{
  "d_model": 256,
  "n_head": 3,
  "head_dim": 64,
  "d_mlp": 1024,
  "init": "normal",
  "schedule": "wsd",
  "final_lr_fraction": 0.1,
  "batch_tokens": 131072
}
Each number is 50 + 12 x the weight over its row's rms, rounded and kept within 0 to 99. Layers, rows and columns count from 0. The size before them is the row's rms in percent of the matrix's.

# layer 8 MLP down (transposed), 1024x256, rms 0.113, rows 951-1005, columns 192-255
093:53 60 72 51 71 42 44 60 64 51 48 60 57 41 53 51 40 45 52 36 39 56 53 54 67 45 37 32 53 44 75 53 61 47 42 65 52 42 65 45 41 47 51 42 42 64 41 49 63 41 24 43 52 78 51 46 24 35 33 64 36 43 10 48
100:70 34 64 47 49 43 59 31 58 33 31 63 68 43 32 46 41 47 55 54 45 48 42 33 51 46 28 35 46 61 50 46 45 45 52 62 54 53 61 25 26 43 56 56 37 68 73 53 61 52 56 49 54 64 50 37 69 61 30 41 34 78 35 43
098:30 55 19 44 54 36 28 47 48 62 63 54 40 43 47 53 35 66 58 29 55 53 52 42 45 48 63 51 66 66 45 56 56 56 29 50 48 55 65 52 41 53 65 31 63 60 55 39 35 44 55 41 58 52 46 62 49 47 52 71 61 48 27 56
106:29 48 40 60 42 68 43 54 62 26 55 47 53 56 52 47 43 58 50 43 54 48 49 65 40 57 41 45 14 41 50 49 42 45 48 70 42 39 38 48 54 48 72 55 62 52 56 37 33 50 49 43 62 61 35 62 44 54 28 44 54 44 53 36
105:29 27 37 36 58 44 62 60 41 53 63 75 68 55 63 53 63 51 52 33 34 77 56 63 63 44 50 57 46 53 27 55 51 45 60 48 70 56 56 51 56 45 31 66 42 38 65 35 40 55 60 44 54 66 46 51 43 52 59 54 43 52 47 39
120:42 53 26 32 35 53 44 65 52 58 68 67 64 17 50 55 69 53 41 47 49 49 64 82 46 40 48 45 42 37 35 65 41 69 47 47 49 34 49 66 61 46 69 55 36 53 70 45 38 35 55 63 65 45 46 60 67 70 50 34 52 40 57 33
097:54 65 37 65 41 57 51 56 66 60 68 55 38 35 53 56 42 48 45 39 63 50 44 54 48 46 58 61 41 48 48 46 43 63 38 61 51 49 54 66 12 37 26 57 60 66 57 57 45 49 47 37 53 57 51 48 31 53 53 57 39 50 44 38
103:44 52 49 93 59 46 51 51 45 54 63 51 42 35 50 61 48 20 51 47 40 65 62 38 39 63 42 54 54 55 54 46 23 57 53 65 55 46 45 30 40 45 43 35 50 80 51 49 41 37 55 30 51 56 46 46 54 41 44 61 59 42 40 43
091:63 40 53 58 50 66 44 59 39 67 50 62 26 33 59 47 35 59 74 38 73 42 75 51 69 65 60 44 40 66 56 58 59 62 74 43 56 63 63 57 59 43 84 41 50 47 59 71 42 41 30 63 49 36 61 51 62 61 67 69 43 63 57 46
110:51 46 29 32 39 64 69 51 62 46 71 41 38 64 60 25 37 42 51 33 45 51 59 47 61 59 38 45 54 46 59 34 48 43 43 57 32 45 65 61 32 38 55 50 42 27 52 45 46 49 34 48 65 42 64 56 59 53 41 82 40 15 58 52
108:57 71 33 49 53 61 57 48 61 62 44 50 56 61 60 60 43 45 60 47 56 36 71 40 45 68 70 67 49 35 59 22 48 43 51 45 64 48 63 46 50 60 58 43 71 47 44 45 54 39 59 36 16 53 48 61 41 55 48 46 44 50 41 43
084:52 33 38 47 35 39 49 53 49 41 38 38 55 52 49 57 47 52 34 45 57 30 65 62 45 54 43 38 48 37 41 46 32 57 54 37 53 43 48 60 41 53 42 35 43 36 41 46 39 67 47 52 46 31 58 48 45 59 49 51 37 56 65 39
100:69 43 80 63 56 58 66 53 51 50 56 68 50 59 39 65 48 32 35 39 52 49 50 44 42 43 70 50 56 55 46 42 37 47 31 52 64 41 46 41 47 54 33 33 61 63 67 47 47 39 52 69 59 47 53 37 69 49 50 59 44 42 33 35
112:42 60 54 41 41 69 57 72 37 67 55 53 66 43 46 57 52 42 41 51 47 61 46 56 39 60 51 42 53 41 33 66 50 53 69 69 56 45 32 57 45 59 31 51 44 41 25 30 80 47 61 50 49 56 56 37 47 27 43 44 55 41 48 66
098:60 38 31 19 36 59 46 47 43 46 40 47 50 44 44 39 65 31 54 50 53 46 53 45 40 37 60 46 56 57 29 42 78 67 44 57 64 45 57 42 51 66 44 49 41 64 47 40 58 66 63 42 44 54 72 48 35 71 35 28 47 82 50 46
113:53 45 49 48 57 48 64 51 64 57 53 42 45 51 37 59 47 33 66 46 56 49 68 50 56 49 38 37 42 39 71 65 74 54 71 45 36 60 56 34 35 46 48 66 37 86 49 39 52 50 59 39 52 45 46 57 51 49 42 43 59 64 46 67
089:58 64 66 44 38 48 41 58 46 57 57 55 48 65 56 50 56 53 54 63 49 49 64 58 68 38 59 42 51 40 47 56 65 23 49 40 40 56 55 49 43 80 63 50 57 43 59 59 63 44 36 59 66 69 46 56 26 66 46 19 73 47 26 47
103:49 36 61 52 27 74 70 52 60 32 42 56 37 59 64 21 46 44 50 46 53 37 51 50 35 38 59 38 46 30 57 42 58 63 40 52 44 56 82 42 56 45 56 57 59 75 54 23 37 61 46 45 41 49 47 54 61 33 66 41 33 38 53 57
104:41 44 49 70 30 46 16 62 44 35 55 65 31 67 21 47 67 73 41 64 39 45 43 78 62 60 64 55 64 49 65 42 50 57 54 47 39 60 45 44 13 63 40 42 61 62 71 53 59 67 42 58 52 51 60 34 36 48 36 56 24 31 84 45
112:43 41 48 37 46 46 62 47 62 73 58 51 51 35 32 53 54 44 51 52 56 52 52 58 51 52 40 39 63 71 42 47 41 43 46 51 57 39 55 44 38 57 42 62 40 69 41 57 72 69 39 74 44 42 56 57 80 63 43 39 44 51 64 51
103:41 31 35 64 76 64 48 60 40 58 56 61 25 51 51 29 34 64 57 66 50 48 61 38 44 43 46 48 51 71 60 55 48 47 39 54 69 39 58 41 50 49 38 39 54 38 58 34 59 53 40 61 56 74 87 58 53 52 51 53 75 64 51 66
106:41 34 45 60 52 58 45 52 53 65 52 58 47 44 56 59 57 53 41 53 54 64 56 74 71 72 38 50 62 40 55 35 51 62 48 27 34 39 58 32 44 71 47 63 52 52 55 64 58 64 37 53 51 43 67 41 45 27 50 54 33 35 33 67
086:74 64 68 55 58 28 43 43 40 46 53 36 32 59 43 67 48 48 23 28 32 52 44 62 51 40 33 29 42 40 43 43 54 62 57 64 34 50 35 49 62 66 63 42 52 46 55 52 46 55 36 57 36 46 47 39 39 48 24 43 52 38 57 41
106:31 22 46 42 66 55 33 43 58 58 52 53 68 49 30 48 54 50 27 42 42 56 49 55 38 60 55 67 50 38 49 67 43 39 33 61 55 53 51 52 39 50 42 48 37 58 18 39 46 53 53 59 70 55 47 46 40 58 49 56 65 72 50 53
092:63 41 38 53 76 51 55 36 63 41 42 52 58 52 49 51 71 44 52 46 39 68 53 41 56 54 42 53 59 41 59 55 30 32 66 51 47 57 36 42 77 58 44 43 50 36 32 62 51 29 39 35 36 54 39 52 45 40 49 59 46 40 39 57
095:42 67 46 50 31 63 50 50 52 50 58 37 40 51 34 42 51 49 37 65 34 46 71 63 71 53 46 54 60 51 29 48 57 44 33 51 60 37 56 56 37 40 47 31 52 63 53 40 45 43 35 53 60 49 45 51 45 18 41 55 41 43 62 62
101:60 53 54 21 41 55 54 58 53 58 72 54 47 64 58 48 41 56 47 57 44 51 60 46 29 42 56 51 39 63 66 22 41 51 46 51 48 62 43 52 48 73 46 57 46 35 49 27 75 53 59 56 69 60 38 58 69 24 56 60 53 53 54 40
107:60 45 54 45 52 63 33 44 53 40 66 42 31 51 33 40 61 37 60 70 42 52 38 35 58 48 57 21 52 51 68 56 49 63 66 33 46 38 52 33 45 39 66 66 51 58 37 68 62 54 55 43 52 38 48 60 58 46 47 47 38 58 51 52
097:52 44 39 50 56 55 41 63 49 59 45 54 21 40 51 56 32 45 56 77 48 66 68 52 38 35 20 41 62 53 50 70 51 52 65 35 39 36 64 40 55 31 49 28 64 63 74 68 35 34 73 39 55 37 65 60 33 54 59 36 53 37 69 50
098:67 44 70 44 50 50 57 13 73 61 54 44 38 28 49 54 45 41 66 50 50 44 44 53 59 18 60 54 48 53 56 70 67 56 65 57 58 41 57 41 47 54 64 58 34 63 52 55 44 37 67 52 49 48 45 35 62 45 57 53 18 35 40 39
094:42 48 56 53 69 40 52 44 61 63 47 48 37 38 51 46 37 55 20 33 43 55 49 63 70 73 61 54 44 63 45 57 75 63 46 50 41 43 49 64 54 55 59 44 50 46 53 28 67 40 52 30 54 61 51 33 77 75 60 53 48 48 70 50
104:57 50 64 58 44 69 27 57 28 66 43 33 45 49 74 57 41 34 46 41 56 48 34 33 52 51 67 67 45 46 42 49 60 39 83 60 51 59 58 63 37 30 44 52 61 46 37 52 65 54 48 57 59 70 64 60 40 65 56 67 50 57 64 70
113:41 45 47 59 44 49 56 45 51 73 50 62 53 51 47 41 70 68 42 54 26 28 39 38 24 50 66 68 26 49 24 42 56 63 60 35 64 43 38 41 66 42 26 51 52 64 26 46 69 61 51 57 51 65 48 44 27 19 59 49 58 39 48 49
096:31 43 52 47 41 38 52 49 33 51 66 34 51 36 39 41 41 58 48 30 41 48 72 64 53 46 58 68 62 26 44 61 60 41 37 62 62 68 42 56 49 39 59 60 59 47 41 59 55 56 49 38 46 46 33 37 85 51 67 61 46 45 47 29
111:30 32 59 33 54 57 35 34 45 63 52 62 68 52 41 49 69 57 43 66 63 65 53 34 38 51 61 31 44 34 61 35 30 26 77 52 46 65 43 56 56 63 44 52 52 36 61 54 53 49 51 46 57 33 51 60 45 58 61 45 64 44 31 44
085:51 56 35 60 38 48 51 49 58 40 53 50 62 69 62 55 42 45 36 39 67 47 66 47 52 57 31 71 63 49 34 34 57 66 49 33 37 61 60 52 54 53 42 45 42 74 53 35 43 44 54 49 46 59 66 57 57 56 26 54 62 54 44 33
096:36 33 60 58 43 46 47 68 63 50 34 47 69 52 58 48 61 57 62 67 43 62 34 53 67 16 65 36 54 69 50 42 43 68 40 44 56 52 66 81 49 62 34 75 50 46 49 66 28 49 59 36 40 49 71 52 61 46 56 40 23 56 44 57
097:50 51 64 55 46 35 73 52 21 51 58 68 51 49 63 44 43 63 45 30 37 29 30 58 69 35 44 42 63 51 40 66 47 48 27 67 41 34 55 56 33 39 60 48 33 43 59 62 58 55 48 56 58 45 54 52 49 31 48 53 44 30 55 49
111:56 47 67 49 49 50 22 46 45 56 41 67 43 53 48 43 68 58 39 43 45 61 58 72 56 63 34 56 44 62 68 46 33 54 37 42 47 60 55 59 40 62 41 71 45 68 52 58 60 47 27 42 52 60 35 55 40 56 49 51 42 53 46 47
099:66 51 40 33 57 39 54 37 27 52 53 51 48 43 66 49 64 39 53 38 42 36 42 64 32 60 32 49 51 40 47 72 61 60 54 68 28 46 52 56 61 67 51 70 44 38 44 41 46 40 58 56 43 63 42 58 69 51 52 43 40 48 61 54
106:70 74 38 62 43 34 81 56 62 39 60 33 46 39 34 66 38 37 48 28 63 59 62 52 41 46 48 60 54 46 31 60 49 61 57 38 47 64 53 46 57 54 69 63 46 54 35 54 56 58 70 48 74 61 55 47 34 52 32 37 61 52 49 71
103:65 51 51 62 55 33 52 59 65 60 29 45 43 60 37 45 41 32 59 47 44 70 43 66 61 45 51 48 76 43 63 34 39 20 39 44 40 38 31 57 42 54 81 47 56 35 52 47 56 55 51 73 53 69 60 47 41 42 50 59 46 45 47 39
101:67 50 36 34 49 49 80 55 52 31 45 48 51 36 56 53 36 54 49 58 58 42 61 55 57 40 28 52 60 55 40 39 27 67 57 41 47 40 71 38 60 66 70 36 50 46 43 32 28 35 37 45 46 50 41 46 66 50 72 51 38 46 59 42
107:51 65 49 47 49 14 43 63 43 39 28 53 47 34 55 74 55 75 43 69 35 33 61 47 45 54 53 46 52 39 84 32 26 40 53 57 54 38 79 45 34 59 62 61 30 40 41 43 56 49 57 25 54 46 42 45 52 51 34 55 56 52 41 51
109:63 42 36 38 68 44 48 54 59 56 32 35 39 75 49 67 39 42 35 30 57 49 57 33 49 39 36 39 33 62 59 35 49 56 54 54 35 52 28 64 65 48 87 59 48 52 33 78 54 45 65 50 36 78 36 43 45 38 46 24 54 37 39 47
094:41 51 51 57 56 66 74 69 72 66 43 58 40 41 45 50 59 44 45 54 43 44 57 52 35 83 31 59 38 52 54 63 48 50 56 61 60 37 56 24 69 55 44 45 59 48 59 65 46 72 30 39 50 37 51 48 41 71 63 63 67 58 40 51
088:49 37 45 49 27 70 30 38 58 62 58 66 51 79 63 60 39 64 59 63 45 53 65 53 48 49 54 41 51 83 16 46 60 48 61 43 46 55 32 60 54 60 53 48 61 38 53 62 27 53 53 40 50 64 35 42 50 62 42 48 57 45 52 59
110:49 50 75 49 35 49 39 42 45 39 51 30 33 54 62 74 57 47 48 81 54 39 61 42 59 58 14 49 30 58 30 67 60 59 49 81 37 66 46 62 48 54 61 37 40 58 53 48 54 40 58 48 47 43 51 37 62 50 58 64 74 40 47 53
092:44 84 54 44 49 57 63 48 45 43 57 57 47 42 56 36 46 16 52 40 46 56 62 59 38 48 53 49 61 61 88 44 58 49 56 33 73 44 52 57 60 61 59 57 27 66 58 44 51 53 51 39 43 37 62 29 54 63 32 53 51 53 36 32
101:47 39 70 70 56 21 39 61 29 47 46 41 35 69 44 36 61 68 56 49 47 40 52 44 45 62 68 49 59 60 57 63 49 52 69 26 52 63 35 63 61 54 66 66 35 37 52 53 37 33 41 36 75 54 36 49 53 45 54 61 54 39 61 47
103:61 60 58 70 52 48 42 53 49 43 62 66 61 62 41 40 49 70 56 41 51 28 64 52 33 64 40 54 92 50 56 53 49 61 28 40 75 66 49 44 63 45 34 54 67 53 84 58 52 51 40 58 68 42 36 69 58 55 93 63 43 70 41 56
090:76 69 65 57 29 69 64 31 59 47 58 55 49 49 48 48 43 53 63 32 37 55 53 57 63 52 42 34 62 70 44 60 36 43 38 28 49 44 35 46 46 49 50 42 57 29 70 37 28 29 50 71 45 43 42 51 46 53 40 39 49 42 47 56
108:46 50 41 53 48 61 44 47 61 41 49 55 35 72 42 45 26 52 32 71 50 43 50 54 39 53 60 60 48 45 56 51 34 60 50 45 56 61 78 57 63 42 41 62 52 51 68 48 62 49 53 51 42 53 44 39 61 67 56 57 47 53 53 72
087:55 47 53 68 64 62 46 55 69 53 57 35 51 52 35 48 15 54 57 45 65 29 42 67 45 39 47 50 51 60 57 51 61 59 46 32 50 56 44 52 40 58 56 61 49 33 60 68 79 42 85 46 70 41 68 47 45 52 38 40 51 41 53 66
108:67 55 57 65 62 51 38 25 51 55 32 37 36 65 72 54 55 39 51 39 45 32 26 38 66 44 61 56 56 38 50 40 56 50 38 44 36 44 45 62 42 63 60 63 47 62 35 51 54 69 68 34 42 39 45 28 59 51 50 52 46 48 18 36
# layer 8 MLP up, 1024x256, rms 0.109, rows 952-1005, columns 192-255
096:40 29 51 64 52 67 55 53 76 61 68 40 41 54 28 35 58 64 57 68 47 50 26 50 67 54 38 53 32 78 43 52 35 52 37 63 58 37 71 46 33 61 52 60 54 44 73 46 32 64 57 54 60 54 38 45 32 50 28 42 57 64 45 45
100:64 43 56 55 51 59 66 55 66 44 63 39 58 56 51 46 47 31 49 62 67 42 39 67 45 62 29 53 40 30 68 54 41 53 72 45 75 51 51 34 42 44 41 61 26 56 53 49 62 53 45 62 46 56 62 40 48 63 52 48 53 47 60 49
100:44 51 35 55 67 61 51 47 51 65 49 30 58 49 73 52 24 57 48 56 44 45 71 42 44 42 76 62 64 72 65 42 46 36 60 63 42 52 41 55 33 31 64 39 63 42 56 36 43 58 52 70 37 60 53 50 36 48 27 44 56 68 59 47
106:65 64 23 47 35 37 74 64 63 43 52 54 58 53 46 39 40 33 25 41 32 57 56 29 47 66 53 59 45 65 47 42 36 61 52 42 57 64 58 32 46 32 34 49 58 49 60 37 74 36 52 46 35 48 48 45 50 83 57 63 49 50 64 46
113:51 35 47 53 40 42 70 42 44 52 76 48 48 38 29 30 45 66 38 59 52 53 64 53 45 58 43 34 43 59 50 54 31 49 46 57 52 54 59 22 50 48 48 63 39 50 56 48 32 41 23 82 50 49 33 55 56 54 50 50 71 55 67 61
091:53 66 36 70 42 63 60 68 59 56 34 39 49 47 57 56 47 55 52 30 55 47 48 66 46 35 42 65 42 68 26 52 42 48 51 55 47 40 50 60 59 28 39 51 40 49 39 76 63 44 44 73 56 50 43 51 43 31 61 67 51 48 41 55
103:47 64 40 67 47 49 65 59 44 49 48 51 31 48 39 54 34 34 69 55 48 29 67 49 52 46 58 48 54 57 38 53 55 48 54 37 57 73 74 48 43 57 60 50 56 60 54 70 47 37 45 49 45 84 45 48 44 49 61 46 56 62 51 45
090:37 34 42 65 61 47 35 47 47 57 61 25 50 86 51 65 43 37 48 57 44 51 49 50 49 37 55 45 48 45 69 57 58 63 32 65 48 64 56 50 51 58 51 61 42 59 60 68 52 50 53 24 60 60 52 60 59 60 65 28 49 48 44 29
100:60 58 49 56 40 56 58 56 54 51 53 49 57 34 47 77 49 57 34 47 50 58 35 72 17 55 47 42 55 61 61 44 65 50 49 61 61 50 52 63 61 50 48 65 39 46 67 55 59 52 58 51 63 68 38 35 52 38 46 53 46 61 48 50
103:47 60 38 51 35 37 67 50 62 45 68 56 48 35 69 50 49 59 52 66 56 42 46 49 42 62 47 48 32 38 44 57 37 38 44 25 64 66 57 41 54 63 64 26 58 52 38 30 58 50 55 58 64 59 52 35 76 39 55 53 76 56 57 25
085:43 46 55 66 58 48 59 55 45 54 64 69 31 27 38 55 44 50 69 46 40 60 63 34 58 48 33 67 61 45 62 65 60 44 49 55 23 48 20 35 60 36 46 64 45 59 75 63 32 21 45 40 51 68 55 32 52 54 55 48 65 43 38 56
102:60 66 30 45 31 62 58 54 28 45 33 33 51 50 46 58 44 50 41 67 40 47 61 37 60 33 49 57 68 36 55 65 52 52 17 54 54 42 63 44 45 71 52 49 60 68 65 45 58 51 42 62 65 55 53 33 45 77 45 52 55 36 56 47
106:71 61 55 69 50 31 70 51 54 57 56 59 51 59 55 58 49 37 53 56 67 49 31 63 19 23 31 58 42 43 30 71 35 32 46 55 46 49 40 56 75 65 50 50 49 39 42 66 47 42 40 58 69 64 40 38 49 67 63 75 46 48 39 41
107:61 26 41 53 44 74 56 52 57 54 58 45 64 19 71 44 37 32 64 42 33 38 47 40 28 44 67 50 54 60 41 49 72 45 53 48 51 55 54 27 52 47 40 39 53 33 46 40 79 40 62 53 45 56 43 33 25 65 30 55 48 71 62 38
105:41 24 60 54 49 56 65 49 37 38 63 52 47 48 46 39 43 69 64 52 51 48 47 36 76 55 29 31 54 36 77 43 53 56 48 40 53 56 53 37 39 64 31 48 36 59 52 24 56 49 45 31 64 36 56 61 48 51 35 38 36 45 62 54
088:28 54 29 58 71 50 59 29 23 54 37 48 55 44 33 56 38 63 44 54 46 52 36 39 38 62 56 58 53 72 71 59 57 57 54 50 46 53 32 54 53 32 49 60 32 55 42 57 57 59 60 48 38 55 57 45 59 51 53 52 35 66 71 45
098:53 48 50 50 64 34 48 60 43 51 70 42 69 81 44 67 61 65 51 61 27 50 45 33 24 54 56 58 57 49 67 56 44 42 60 69 44 59 41 46 58 44 67 27 34 45 59 54 72 51 57 51 52 51 42 50 48 56 48 68 56 48 64 54
099:61 46 31 41 48 31 68 25 62 57 58 33 46 49 39 27 37 56 49 64 73 49 44 46 64 68 48 39 57 64 59 50 43 41 59 41 56 56 42 44 60 45 49 44 51 76 47 45 30 45 41 42 49 36 61 44 55 54 66 59 50 56 40 53
110:62 43 46 38 50 63 26 54 38 50 62 34 40 48 48 53 54 52 55 56 58 52 23 51 36 58 48 52 41 48 45 54 54 32 47 51 53 25 53 44 41 62 39 66 64 46 61 53 50 59 67 75 28 48 53 50 47 36 43 40 54 46 21 46
104:53 41 55 44 48 50 44 55 68 75 55 36 55 42 50 63 47 30 61 45 45 53 49 60 49 44 43 62 34 34 56 45 55 41 72 63 57 48 60 62 68 47 47 38 30 40 37 37 13 64 56 63 45 71 65 30 42 53 38 53 80 35 50 40
113:59 54 57 67 44 42 57 56 78 50 60 58 37 50 51 52 27 42 45 44 35 43 41 37 56 56 27 44 67 54 51 27 52 56 51 54 40 71 47 43 43 58 39 45 66 53 51 60 57 60 61 59 65 38 56 21 68 63 54 70 37 63 56 51
084:48 59 37 36 50 50 56 52 60 53 63 44 63 41 47 23 27 44 54 55 62 37 35 53 45 54 57 63 46 55 58 53 48 65 53 42 53 36 31 37 36 32 53 61 32 59 55 77 38 53 47 39 50 49 49 44 45 48 40 40 57 50 60 70
092:77 64 52 67 32 53 57 63 50 41 52 71 50 49 57 48 55 52 50 53 62 39 52 46 48 57 74 56 61 27 59 55 51 56 78 45 47 55 31 58 55 49 43 35 69 39 55 64 50 45 53 60 48 62 66 75 46 42 69 32 34 21 63 70
097:43 56 51 70 25 43 64 52 43 40 40 62 51 59 54 63 33 61 46 36 73 13 58 99 58 41 56 44 41 45 47 63 66 53 34 58 65 47 35 60 49 56 38 54 42 53 57 42 55 35 46 51 50 54 38 44 54 48 57 56 55 75 59 44
099:49 43 51 46 65 34 65 61 44 42 53 53 59 40 57 48 57 59 58 40 68 51 27 57 68 60 31 47 50 55 57 54 34 30 39 68 25 68 47 33 64 64 72 67 65 53 39 44 72 55 72 61 17 60 76 49 40 36 50 44 41 43 51 53
101:52 40 51 53 63 22 85 41 33 41 23 29 45 79 51 29 46 25 40 44 42 46 46 45 62 46 41 53 66 54 58 25 37 50 32 63 56 46 63 47 53 42 49 50 45 60 53 46 37 72 48 53 72 36 20 45 50 40 39 54 51 23 53 45
110:59 50 59 62 66 54 74 55 72 51 66 40 58 61 57 72 54 42 54 42 30 54 46 57 35 41 52 58 48 67 37 54 37 61 52 67 45 52 46 48 34 57 38 55 38 47 48 37 52 49 50 52 31 55 63 62 41 55 55 48 53 50 43 34
094:53 63 56 66 69 40 50 64 54 33 49 79 55 57 51 48 61 66 39 30 64 60 30 49 38 43 66 57 34 32 65 44 28 42 37 43 40 73 36 54 44 70 55 36 54 29 37 29 48 51 44 46 46 42 52 49 59 50 45 57 44 36 47 45
101:63 45 48 54 80 59 63 38 52 31 52 34 41 47 57 39 56 68 61 37 16 48 40 52 46 52 52 55 52 61 46 49 31 40 40 40 65 47 40 47 43 63 33 41 53 55 44 48 25 64 41 60 38 55 76 67 32 60 62 57 30 37 46 55
096:50 47 43 18 39 50 43 51 57 45 46 51 63 54 39 65 42 52 52 43 31 54 27 39 46 42 61 64 69 43 41 56 41 23 54 49 50 53 65 53 40 67 66 62 60 38 36 34 42 42 20 55 50 56 47 76 46 37 75 56 45 24 43 48
100:44 67 34 59 47 56 64 63 38 30 33 48 58 58 56 46 32 45 46 49 43 46 50 57 56 47 56 44 61 55 51 60 45 62 54 50 37 43 63 44 67 52 55 65 28 52 45 58 34 38 54 53 69 31 75 68 67 47 43 58 29 45 45 48
117:46 60 63 49 40 31 42 37 49 75 25 67 62 47 34 47 48 68 43 51 39 45 40 35 19 35 55 60 53 32 34 50 53 37 57 43 59 39 43 43 64 49 54 33 48 47 31 60 63 59 60 49 69 41 45 29 68 48 72 67 50 43 34 59
098:61 41 31 58 54 58 63 74 58 48 49 46 61 55 54 49 33 47 47 63 54 54 29 46 56 43 59 24 48 53 37 57 45 62 61 47 75 28 57 53 44 55 42 69 59 50 64 57 77 17 57 45 38 36 79 29 36 47 43 31 51 38 46 53
106:50 55 51 27 54 60 64 54 33 60 57 49 49 40 37 45 62 49 56 52 36 56 52 56 27 31 29 46 59 25 56 46 47 59 71 70 75 59 64 34 58 47 34 34 53 49 32 53 45 35 33 57 34 63 56 62 52 56 55 39 21 46 47 43
090:57 24 66 47 64 44 39 68 45 52 43 23 32 45 63 47 64 74 37 66 39 56 72 58 53 53 74 44 50 34 44 73 44 38 60 55 50 33 46 63 32 58 67 38 55 43 32 46 49 45 45 58 51 41 40 56 31 55 43 66 55 29 42 64
099:50 62 34 60 57 29 38 45 52 48 64 49 47 50 41 54 42 40 55 34 33 41 60 39 46 53 36 49 59 42 52 94 53 37 67 63 48 53 22 34 47 29 64 41 50 50 65 44 73 51 33 71 55 53 38 47 44 51 37 45 54 73 57 49
100:26 42 35 42 69 68 38 62 46 52 68 42 67 43 54 53 53 42 52 46 68 59 48 39 73 49 54 57 50 63 39 50 51 46 55 39 65 31 51 49 43 60 38 69 56 42 39 38 57 58 44 54 43 59 53 27 48 38 48 40 72 68 53 54
108:65 42 35 65 50 55 46 34 51 44 40 51 44 42 64 46 16 30 59 52 45 41 77 62 61 59 67 61 63 46 33 46 58 45 50 60 68 52 44 41 64 73 32 40 59 60 38 47 27 61 40 42 48 53 68 49 48 58 49 34 36 73 57 53
095:52 36 23 53 43 65 38 41 76 49 22 24 37 52 43 61 50 53 45 37 51 60 65 43 64 61 70 63 61 44 49 55 35 48 62 66 52 51 55 32 46 28 65 54 32 56 46 53 70 48 32 67 73 52 48 72 60 48 52 40 50 58 33 45
108:60 65 43 63 46 59 45 50 49 68 72 68 46 42 70 51 44 23 54 37 48 51 48 54 44 57 47 56 55 58 53 51 58 49 64 39 52 28 52 56 60 57 56 60 58 75 74 63 67 41 50 42 50 55 54 57 41 71 44 56 56 50 44 60
100:54 55 59 31 54 51 15 33 71 41 43 75 46 40 53 41 40 45 53 58 71 60 48 39 42 52 57 49 63 50 65 33 65 46 65 38 44 51 52 41 28 57 59 52 30 39 69 53 60 47 55 58 39 70 40 56 37 47 32 64 37 38 44 59
107:42 27 64 38 43 56 45 55 44 63 66 40 65 57 54 59 36 59 44 58 57 37 50 55 52 35 59 64 33 63 60 70 45 36 35 59 46 54 34 51 48 38 45 29 43 59 49 64 42 42 40 61 58 35 50 63 34 54 54 60 66 47 35 45
101:36 82 54 34 43 31 40 52 63 50 46 66 57 55 43 42 60 46 54 59 27 36 59 42 40 34 37 45 54 48 33 47 44 64 57 45 53 29 55 60 45 42 42 58 46 46 44 48 56 39 48 42 72 53 56 40 44 55 42 60 46 31 48 55
107:64 57 33 55 28 35 73 53 41 45 49 42 63 36 34 29 46 67 33 66 47 57 45 82 40 56 50 60 43 33 48 36 47 54 70 45 21 61 32 60 63 20 24 41 38 65 79 51 65 48 55 54 53 56 53 61 19 53 56 43 59 64 58 40
098:66 52 63 59 45 37 27 45 56 44 25 45 57 60 78 72 63 62 72 56 57 48 50 64 58 46 45 34 41 66 52 46 72 40 45 50 35 58 56 39 58 51 42 40 49 69 37 68 71 36 44 45 54 50 50 47 63 51 52 49 42 34 62 46
090:41 39 58 51 54 72 24 50 43 57 37 61 81 57 42 43 44 40 62 45 38 57 57 37 51 54 45 52 42 45 49 61 44 39 48 34 63 43 60 42 54 48 57 38 44 52 33 45 36 41 49 40 63 32 78 33 61 42 64 50 60 53 43 44
100:50 34 44 44 44 67 62 52 35 60 30 52 30 36 23 67 40 63 37 41 42 67 30 44 54 52 48 64 65 28 65 77 27 60 50 67 53 65 55 66 77 57 48 28 68 42 63 43 40 46 57 51 57 42 65 59 58 57 49 61 47 41 40 48
095:35 45 45 57 22 44 45 72 71 58 61 74 66 49 51 47 45 37 63 45 50 43 47 42 56 76 57 44 42 71 38 46 44 83 45 53 33 64 36 47 49 48 19 70 62 39 57 42 59 64 45 51 49 26 64 48 54 46 55 46 49 67 64 65
103:24 62 52 38 29 54 65 44 61 77 34 64 41 45 46 50 61 52 44 51 45 48 53 37 51 41 47 59 51 44 36 58 47 33 43 69 64 51 56 36 43 24 37 65 60 59 60 54 46 50 65 64 60 46 50 53 37 47 70 66 46 73 54 43
101:49 39 54 39 59 46 40 57 38 16 42 40 46 54 61 39 72 62 53 37 43 52 49 59 32 66 58 50 37 62 42 45 63 78 54 76 58 47 43 57 60 56 59 30 52 56 56 51 21 41 49 64 71 50 50 48 62 54 48 55 52 70 51 69
086:50 53 47 47 63 24 39 42 55 49 42 40 48 43 52 70 42 56 33 56 66 54 45 51 47 48 54 45 40 15 54 32 50 48 40 65 55 66 56 50 42 54 48 53 35 54 44 69 54 65 52 33 48 59 48 58 63 54 74 64 46 46 52 40
102:58 44 39 45 27 56 44 32 61 44 52 39 62 33 41 59 57 72 63 47 52 52 37 47 61 52 65 35 58 42 70 28 41 74 58 60 54 56 61 44 63 48 74 45 53 49 28 24 48 30 39 51 40 53 68 40 55 48 13 59 52 52 29 52
098:53 44 60 49 48 42 70 69 55 53 40 65 69 61 62 41 58 36 56 63 41 68 57 29 47 37 43 88 54 53 48 39 41 41 69 57 45 50 64 42 55 46 43 50 61 85 41 37 34 42 29 38 39 45 38 40 62 55 58 35 59 65 67 29
103:58 57 37 42 43 55 66 56 55 45 44 58 69 32 52 41 28 56 54 75 79 59 84 68 47 40 32 45 53 42 64 34 42 56 70 70 45 46 71 60 61 45 29 46 43 54 55 62 41 41 43 73 60 42 32 58 49 52 56 42 46 51 57 60